python train.py --n_layer=9 --d_model=64 --n_kv_head=2 --init_std_o=0.00489 --lr=0.00764 --grad_clip=2.0 --decay_shape="linear" --final_lr_fraction=0.0 --batch_tokens=32768
Each number is 128 + 32 x the weight over its row's rms, rounded and kept within 0 to 255. Layers, rows and columns count from 0. Numbers have three digits each. The size before them is the row's rms in percent of the matrix's.

# down: layer 3 MLP down (transposed), 256x64, rms 0.222, rows 208-227, columns 0-63
# up: layer 3 MLP up, 256x64, rms 0.24, rows 209-228, columns 0-63
down208 114:136105131147108092152145077090074149058127102134140128075113121129076118128123060123147119167114155128190141142158102173154159177127123073171132101154112142085130137206165103150169137141111065
up209 113:154148072189127102112080091138132094206093125083158148168171113198172139144111120147099130101128131147159172162184133124164131055094111128088065100099138118118109125129107113181122134127155133
down209 113:079131174110145131148121126103144137120182134096126123108086091126108099108097173132153161171162064150080071140088134178177156095207144116150092112190114123180067143129143146126098114141097164
up210 100:155159126102144102173057105125139143143092093124159154140106083140141146105118080135107111137147106114152080110123097173158151128093110102069185141144122178154236104127095187127146136164179105
down210 095:145080132102115121137094162185118145121108176134132133127138124160070215138143135077124090133119142103134171062174133151126145077068114115132221102116103181169131171136085137151156122117124125
up211 096:075100108122143160149140140125170099133078139126095145087143078132101144171136099132168159107079206089131076135150140104106151116132087206135130107150179143059182181088154131112093156127128124
down211 090:108166177092153126161125126144157111156077106111176133108091178103045200156168157095084119140086129145113109160097174119131133112113120121083156114182083106134182159129167099126115193117115116
up212 104:158148140119106129106133126137143159146080133095192089065088131120127111129156146100081065149129209159148112129115139176110093125133053141058116065115168195146177130128122130111130113149139159
down212 089:131143225150142158076124082141113189119064117137172132103074164176120124126136127119086147112154108150136135170160141094130140139080092099082138107116123142125084149120093089141099091161054088
up213 100:110107103175121122118099123203182188193090136127105102133102116173196128129107174121052174150093134139148142114084170117129162177138115115129122130129138104094054101163107131127118174136129094
down213 089:117080164189115127121077107082064081164148150100156096088107132128215143164136149103127120187092141160144165097159182121096115141097145157097103122078078126146111145143157113110094095113093109
up214 091:167149146126101132078140074174149140139161109124199076128107117138141150121121112090182126111098156143128131154130113157151039188112131143130132099161213099047147127129151134133128139147061119
down214 088:158171110099140133180145081110115079127101096131128094102146151096125109154117144163169124139105113084140118134055170110127110096124076110157071109170148062163180143100118130140087150069160204
up215 090:110123129139095137092130129182115115191169203069091088128125130130147176138058163184174115101125171120128165110126133207126120132148121113103176116171149142134119156125128149162071192153131130
down215 085:150129168127144165147140147101164154128102136129151144112179154113102092172166140065121078159126157104141098149171174096083151118048154161145079112103208118127110156148102104113166062168154144
up216 117:155144152097104158127111074103212111103155058161150127162118104074113145092099125063142115146147099120078116179132123142168100147094138176129135097143141103149110211185126149149118133116180148
down216 146:131155144129089169135114126151143121081183166145178108068057105159135102105206133164189108147172093129156069134150136159153122170122089101147175169179103104170110104134148131165137137121143143
up217 095:165080170120147118125103140117139148093070160153183094090118090134070114065106129130137159158129111210147133111163143076127094110121116188155115146076209140119150140136129186147153120152130090
down217 085:119118115092142162112174153128117106169174159089109110126087067121103144182094075112120121134123166122081005128113104128156123143097151157122117102103117113127074103104145212144131126166127103
up218 105:113125112122161089124166136065101171119019148097158103109169110119076135193153108145125129114127176130120103138149117098142143100186135127080107132170121096090119125073119144154133058087120170
down218 103:116094121114134143131071175111146125151113152106151126145075127152152112112159087110163198165044154108118110153140166161136130163110092176120092142084146146090129074085168191179081095135140157
up219 092:115110087143157117147102103198211125153126102168102130107182182134093122166166144112131095121117101166187162157102115109126057104076091114125067124103139159141178130124089134115110139127187149
down219 085:127151097123174179050174140069085081126136131137143098125154150124140150156169118159121101101104160127162127163139136135155138106098191079092142125111141156140095054126134124108027128159113096
up220 089:226146154113140155082149157147138082144084136089140095181111145130170172174079173092096143104094128117137097150136136133151203115163138096091181133133141116132126173161078106134085139114093146
down220 095:096157059136140098173116107079090164145184176137139158099110111136105132128203047136138117143171159082111127134173150135115102129109133143093136172108106178173087089147179166087146127116142153
up221 104:065143088167127175095109177135132139116119108167106195116120134155123120086090089075116218105161134126113143163189105117143134159185150148174125129129083069104168124079134141132132131153086123
down221 101:104168114141122190113096198157175179116142112130108148121114087148154115083053119077088104140112166084070139167133143119115119172163154128107144105127152041125146137100130125133135101182156082
up222 101:122120116134134093149116104136091130177074117118154104126114123139139160155102087195176079151082121157085139132149108122075173089135149099102111175077124134090083094171119178172098144082188182
down222 113:082092222118106124119119103078124089106195083150131128133168132087145122090118114172103117117112139125126125145125112167086139130162175105159183116132176112136115207160172129136075081177118116
up223 100:189140073078090115144158198126116199078097131147146136061075127177132138061137095142112151112087119111130149127105138164129130129139146102112112133157171121126139149092101143096117187137070078
down223 100:155155112073133101125147144162139150088126092146136139154165184140104122164134109117114167144183082159103017122105136096179151169128121095087162181075167150093094122100088150142120135125167145
up224 090:096203152108109137061126190095137092188124153073143101119106100140139085167109119131137081029153133129129139131134160148113154155142125131150112152133138097163131122105157177141074152170182162
down224 083:142076094110117124164166118154147129072183143176061167154125160165100153114123099094110142155053131160104166123107139146095161113095104192170170088076092115117143126156108108170168158147102135
up225 107:140124135097102167132097146117101095080098055123155138147082138088089173121163129111166158107171173124153117163139110128113180143187127125173143091146107050093173125070111163123100071144135168
down225 098:135155180154082107151093136134126119114076160096125109063133159193148159162124098098134117163131150143164186138172138143113159162093091199113124165131155196086139140179098093134090127076099132
up226 105:113133055116089078155189127091135140067147108085139174084183141171091093111146143126115085114161147166156082133145056159167125116166105099111144105137089146149116111121124126148177149176157091
down226 107:141128167189177137123109147124156109136155176124132101094109122100157135167155168080150169136076138101128173100173167116085142152066140173157114176167175125088187128084116123137111122057138171
up227 102:172116112144088114137180149199157160116087129138146157093084073164188143114138134117137128073149132138129143141118152118132101137119137156090034124173089092089139208090087147113126126157123088
down227 101:077138094169209126122155127133103188110131142149161166129171125151068147124148162186116114118089139122116099123133177115145092115096101098169128091068121145121138118130113172123144065057174178
up228 090:132149107107123190120100150135081128104092185119106093084053129116162151087093120156091113111153157103159100139101166112085104123105083166157112092150080122139125205208090141116132110157132161